Weights of a small GPT-style language model, trained from scratch on English Wikipedia: width 640.
Each number is 128 + 24 x the weight over the matrix's rms, rounded and kept within 0 to 255. Layers, rows and columns count from 0.

# layer 2 MLP up, 1280x640, rms 0.0323, rows 243-259, columns 576-639
[[165 137 119 118 109 165 143 141 109 157 171 131 150  98  96 117 125 144 137 127 187 157 165 180 111 121  93 119 174 144 142 148 127 155 167 134 128 137  92 102 128 137  89 169 170 126 110 108 171 149 112 116  92 127 126 137 112 138 142 116 193 117  97 202]
 [ 77 119 127 200 144 137 181 147 138 158 159 104 174 156 125 170 142 128 140  79 178 144 163 114 100 101 124 109 158 139 125 163 115 150 102 122 123 145 130 122 156 151 148 139  86 133 145 120 121 164 144 163 131 154 176 135 116 126 156 135 126 120 147 162]
 [ 97 134  96 152 134 138 130 145 147 126 121 109 119 139 118 157 146 157 146 132 150  89 120 129 129 123  95 102 137 159 120 161 116 210 140 123 106 137 151 156 154 122 108  83 129 121 143 132 143 122 122  85 162  88 149 137 123 140 133 120 129 129 124 165]
 [113 146 145 150 115 132 104 126 148 107 127 121 171 148 146 123 112 152 119 156 119 134 130 173 101 103 154 103 125  95 103 147 123 105 129 119  99 173  97  99 171 144 131 123 119  89 117 126 148 119 126 111 129 166 136  79 141 109 106 131 138 158 128 176]
 [ 98 129 109 120 115 112 112 152 122 142  86 133 157 122  97 115 132 181 140 141 136 143 137 128 149 156 118 163 147 105 130 150 139 163  86 149 146 137  75 112  92 120 136 107 120 108 127 117 128 160 119 125 151 117 119 132 110  95 109 120 110 127 126 106]
 [131 144 159 137 110  81 107 129  93 135 136 110 120  96 123 113 104 152 136 166 107 153 125 115 160 167 137 116 127 127 122 161 120 101 134  94 131 153 139 174 122 107 103 134 108 105 137 142 127 121 126 133 117 127 137 141 122 115 113 113 110 150 105 120]
 [ 87 175  97 175 148 134 151 112  67 124 103 175 191 128 161 119  76 146 148 167 151 133 124 122 137 123 148 124 169 144 150  82 132 121  98 121 166 107 144 130 134 143 103 107 169 102 149 136 106 137 116 132 124 121 114 159 133 162 160 100 112 154 125 125]
 [120 140  83 124 175  96 165 143 119 129 125 120 130 136  97 144 137 152 141 107 147 113 164 112 132  99 144 161 164 129 140 109 120 123 119 163 101 115  84 136 158  84 130 117 131 143 145 131 159 136 145 135 135 128 156 160  84 105 141 140  64 152 135 143]
 [105 165 121  72 130 108 129 139 129 174 132 103 124 176 113 130 144 136 112  79 143 143 166 119 111 139 110 133 159 119 105 130 130 129 168 158 129 114 124 166 100 155 100 111 121 126 120 108 113 115  63 142 124 135 139 109  99 117  96 140 127 161 126 168]
 [139 144 122 145 146 137 104  90 131 128 135 139 178 114 171 123 140  98 121 136 146 139 135 123 121 138 122  95 107 114 133 159 139 123 126 175 140 181 104 124 118 102 135 128  97 130 105 142 125 173 115 128 150 164 135 114  76 126 132 168 155 108 115  91]
 [ 93 125 111 114  91  96 146 115 150 179 103  80 122 116 115 151 125 148  93 177 114 177 133  91 175 109 117 146 102 140 160 188  81 117  95 120 172 186 177 152 144  86 105  54 113 142 123 168 151 129 127 202 112 188 162 118 145 159 153 151  90 137 164  97]
 [ 97 147 120 118 117 136 156 156 112  89 108  79 137 145 123 118 142 109 128 164 109 126 146  95 148 111 139 122 127 145 117 112 142 135 162 129 104 149 189 130  95 120 125 128 100 112 140 142 126 115 137  76 132 133  90 158 106 134 121 132 128  66 127  96]
 [161 122  79 119 139 146 107 118 119 137 153 101 115 154 127 118 115 159  92  89  86 106 139 144 160  99  98 100 117 168 150 102 137 125 131 139 105  97 111 143 147 183 110 107 109 114 128 142 119 111  96 102 112 153 107 154 148 169 109 152  52 130 109 109]
 [128 164 130 130  84 105 156 106 182 180 126 118 107  84 103 105  78 142 113 210 144 141 123 160 124 152 122 105 122 150 111 112 129  96 140  67  91  84 101 166 142 193 138  80 155 117 138 105 123 153 101 176 139 134  76 117 109 120 105 142 106 124 100 121]
 [150 127  82  78  95 107 128 124 129  99 157 132 116 107 113 140 156 115 170 139  89 113 103 108 125 131 131 122 130 121 159  95 106 160 151 139 136 127 118 136 149  92 128  94  93 175 161 146 117  97  89  74 111 154 153 171 160 119 116 130 134 127 133 105]
 [137 154 150 119 103 111 121 111 105 146 110 148  74 148  84 147 131 137 147 118 140 114  83 162 138  84 124  67 141 133 152 106 141 112 108  79 135 118 148 164 145  77 115 158 149  80 116 113 183 140 157 177 124 118 138 122  88 151 162 105 116 123 131 116]
 [111 136 119 135 126 135 136 152 145 143 132 118 129 133 130 114 120 112 136 142 128 117 157 165 116 102 143 122  85 139 147 139 150 100 106 161 150 170 163 117 104  93 171 135 142 155  99 116 118 160 119 119 121 111 121  91 129 110 149 176 104 123 106 122]]
# layer 2 MLP down (transposed), 1280x640, rms 0.0277, rows 243-258, columns 576-639
[[ 92 123 140 134 143 103 150 162 123 103 140  94 134 125 112  81 167 107 108  99  88  87 115  75 135 126 150 129 136 130 137 128 101 132 100 181 147 134 133 161 151 136 131  81 104 152 134 139  93  98 141 142 165 147 111 181 138 159 111  97  90  96 102 112]
 [134 101 148 109 141  98 180 112 139  66 100 127 110 133 152 125 130 157 132 121 141 108 162 107 141  95 118  86 131 140 133 107 149 146  98 119 154 132 132 144 139 145 162 161 145 104 113 152 143 147 143 179 153 145 134 137 153 122 172 160 151 161 117 108]
 [ 96  82 142 141  93  98 138 131 123 139 115 119 117 101 128 135 130  87 157 138 181 129 134 146  87 121 110 109 116 139 120 133 157 174 147 160 121 143 156  97 108 153 137 136 134 142  88 105  93 109  86 162 110  92 172 129 134 113 123 114 110 102 111 147]
 [103 128 128 125 122 178 125 102 151 143 133  66 124 132 155 114 144  99 148 142  65 128 156 150  68 117 167 139 131 163 145 105 151 162 132 137 139 185 158 145 102 137 111 159 120  79 118 115 150 147 141 149 127 114 191 104 147  55 139  87 137 169  91 159]
 [108 123  78  99 130 171 151 134 111 143 132 126 107 128 140 148 122 135 139 114 109 134 121 139 145 135 133  99 142 159 148  88 164 139 132 141 122 168 163 163 129 142 127 138 138 120  90 142 116  95  91 112 166 146 144 109 126 102 128 140 134 136  95 116]
 [143 116 145 121 122 119 156 159 112 109 140 160  91 115 105 138 139 120 155 168 108  98 125 141 146 134 135 138 143 106 145 137 118 162 116 154 120 129 110 112 142 113 136 121 151 118 131 134 124 170 142 142 103 104  61 164 148 100 105 106  81 113 131 170]
 [132 147 119 105 158 124 118  52 129 116  93 169 126 128  73 129  86 138 150 113 132 132 126 110 130 148 169  98 123 116 107  93 151 109 140 105 120 138 155 104  53 130 109 124 158 145 128  88 147 127 145 138 143 142 140 163  86 120 144 135  98 130 141 101]
 [126 125 169 161 128 102 127 102  76 168 111 161  96 110 137 128 180 132 131 141 124 137 169 131 117 134  91 126 105  97 133  88 126  83 141 144 152 120 102 121 128 112 145 123 126 117 125 135 121 112 123 143 134 114 146 136 111 144 147 127 136 146 123 143]
 [147  94 104 109 146  80 119 135  94 121 140 134 170 110 109  99 123 114 137 133 145 135 127 163 113 123 167 149 123 104 131 160  95 121 136 126  80 115 155 165 126 151 112 111  80  94 127  88 144  95 115 160  96 132 128  93 127 160 125 149 127 151 146 152]
 [131 158  92  86 130 147 114 122 121 112 129 135 114 131 127 147 103 158 124 104  99 116 102 141 146 155 108 126 140 102 135 150 111 157 155 124 133 159  83 115 150 150 101  91  98 156 112  98 131 123  98 182 176 108 151  99 153 132 138 122 148  88 142 117]
 [138 168 102 110 118  97 110 104 111 145 184 152  97 132 132 120 124 156 107 134 142 138 118 172 131 140 138 111 153 171 106 144 115  98 172 106 134 126 143 139 105 101 102 140 138 103 155 143 105 140 138 134 113 138 109 107 135 119  89 100 105 116  99 157]
 [142 126 147 143 132 156 125 156 114  94 132 141 138  92  98 130 150 109 136 132 111 116 132 145 117  72 111 132  81 118 134 131 103 131 139 134 148  80 144 126 149 139 169 132 135  93 103 118 120 123 138 142 135 109 128 132 137 116 165 162 132 127 102 142]
 [131 123 165 109 145 132 134  98 196  93 138 100  93 114  87 138 138 128 148 121 100 127 117 135 123 127 163 174 128 119 150 124 176 185  68 170 149 138 134 126 113 145 130 145 123 155 131 153 120 153 114 150 113 151 111 121 139 132  98  91  92 147 177 131]
 [131 172 123 106  90 111 115  99 108 133 155  97 118 121 112  96 130 139 128 102 136 102 130 124 132 156 110  97 143 121 137 132 137 146 113 149 114 158 149 150 143 116 138 154 141 124 135 151 119 168 119 124 105 169 131  95 144 130 178 107 108 153 104  76]
 [ 85 137 119 110 128 101  98 119 139  98 136  91 188 124 143 115 151 105 158 141 128 169 152 135 113  87 147 108 131 127 126 127 128  89 123 130 160 112 117 107  94  63  95 130 113 184 124 129 121 125 142 127 109 138 125 132  99 102 157 129 168 106 155 128]
 [162 116 108 127 107  66 129 152 166 112 134 143  93 130 141 142 123 116 113 126 111 149  60 134 141 105 139  96 120 153 111 134 107  85 115 110  58 152 142  94 152 104 150 129 125 133 136 128 192 123 147 155 131  90 116 114  61 144 104 147  79 131 122 163]]
# layer 2 MLP gate, 1280x640, rms 0.0338, rows 244-259, columns 576-639
[[142 111 139 144 159 112  80 114 114  86 154 138 116 103 136 132 117 109 133 128 151 132 127 132  93  90 172 117 124 146 117 130 141 136 128 125 154 170 114 131 157 176 135 110  92 100 157 144 138 131 123 137 100 161 137 153 143 188 109 180 124 152 118 129]
 [136 161 135 125 126 151 152 150 101 139 116  97 114 128 100 165 169 113 149 104 114 135 125 143 136 126 119 106 117 154  81 119 108 131 162 159 109  89 121 132 113 128  65 124 127 118 127 105 165 109 116 121  96  86 130 173 122 145  75 113 155  95 148 127]
 [136 122 108 123 111 149 154 183 131 166 156 116 134 103  75 154 124 139 161  94  95 145 152 112  86 141 187 182 134 104 117 143  84 141 167 151 140 123 125 107 106 133 130 161 137 156 119  81 157 135 115 191 129 112 141 141 139 109 114 118  80 126  76 125]
 [ 97 155  96 158 139 127 114 145 115 106 134 107 129 138 123 105  68 152 104 111 139 117 146 101  89 129 117 144 160 153 143 105 105 129 104 116 109 132 134 151 157 101 116 113 104 144 138 116 141 136 167  97 157 151 142 134 150 116 141 120 122 101 115 123]
 [130 113 140 174 164 145 140 198  98 144 147 135 167 131  99  66 113 107  85 133 128  99 127 136 107 154 134 123 123 172 108 146 143  85 120 122 162 128 168 153 150 164 147 143 137 109 119 140 136  92 141 145  86 133 137 147 106 124 158 166 140 115 117 139]
 [ 94 119  89 105 131  75 149  79 126 119 150 138 165 130 135  93 136 100 100 132 143 126 100  92 100 114  87 137 124 123 103 102 141 116 162 117 140 164  95  89  54 137 112 167 177 139 157 114 147 132 115  89 140 167 128 114 152 142 162 117 150 131 158 146]
 [162  98 136 120 102 160  89  95 122 174 146 105 141 120  95  96 118 136 107  99 129  96 114 158 126  92  89 136 114 134 122 157 130 101 101 130 148 148 133 125 157  97  93 116 150  98 122 136 155 130 128 124 152 131 118 125 112 127 149 106 115 162 131  95]
 [ 84 148 121 121 161 131 180 123 133 118 147  96 127 147 119  86  41 119 171 175  89 125  86 134 138 127 183  90 124 132  98 134  94 145 129 128 135 125 121 126 174 122 110 141 157 154 148 158  91 101  89 113  99 135 113 103 144 145  86 148 166 141 129  93]
 [ 79  80  93 117 131 125  76 140  95 140 130 143  95 116 113 118 122 136 138 109 144 127 104 166 137 137 152 120 133 159  86 125 131 148  99 120 178 162 139 133 122  65 169  88  95 149 142 120 159 162 114 100 153 124 111  87 124 129 112 106 136 142 173 123]
 [155 126  89 151 124 151 114  97 117 103 154 165 132 131 127 156 144 145 145 113 106 111 135  97  90 132  90 124 142 141 164 118 104 143 118 125 117 141 120 128 147 128 119 144  94 164 133  91 141 125 129 118  92 133 125 120 116 129  86 108  92  91 151 108]
 [ 89 128 149 133 124  91 139 132 113 117 123 105 165 105 105 105 111 109 179 118  97 112 142 118 158 118 140 101 139 117 104 140 127 147 128 113 121 131 127 125 142 139 125 143 130 120 137 131 135 106 143 123 113 121 157 156 119 141 121 129 169 109 142 102]
 [107 141 125 134 126 121 124 111 130 154 135 145 117 159 106 147 112 142  93 109 139 143 153 113  95 114 125 149 131 162 114 121 138 157 136 162 127 151 143 121 137 148 196 120 114 154  97 107 139 140 126 174 143 117 130 143 123  85 112 146 110 168 154 137]
 [ 94 105 159 168 146  99 142 119 125 118 100 109 109 122 141 142 152  98 148 152  78 130  95 138 133 169 130 132 126 152  99 139 165 106 118 103 159 189 164 138 127 136 125 111  77 142 151 123 188 138 125 106 133 189 121 124 100 134 136 111 176 129 121 156]
 [151  81 124 149 114 111 129 103  85  91 117 128 167 123 157 147 146  76 151 137 134  91 133 117 136 133 135 144 146 141 109  87 136 143 105 173 138 129 125 133 158 166 153 115 114 150 152 172  93  94 116 125 142 165 160 161 164 143 119 160  90 160 127 138]
 [ 99 139 131 134 121 118 160 127 118 161 153 153 160 101 123  83  92 144 164 107 149 110 183 159 159 140 101 118 138 114  77 132 142  89 142 135 152 203 117 151 136 121 137 157 105 143 117 144 180 172 147 137 145 164 111 131 169 137 140 109 202 107 103  99]
 [118 105 116  92 120  84 143 146 109 141 121 107 161 110 114 129 117 107 138 148 122 106 141 125 128 126 115  78  96 161 131 134  89 154 149 138 123 148 181 126 165 184 120 111 160 127 125 107 141 118 127 110 148 147 115 140 106 117 151 157 145 119 103 112]]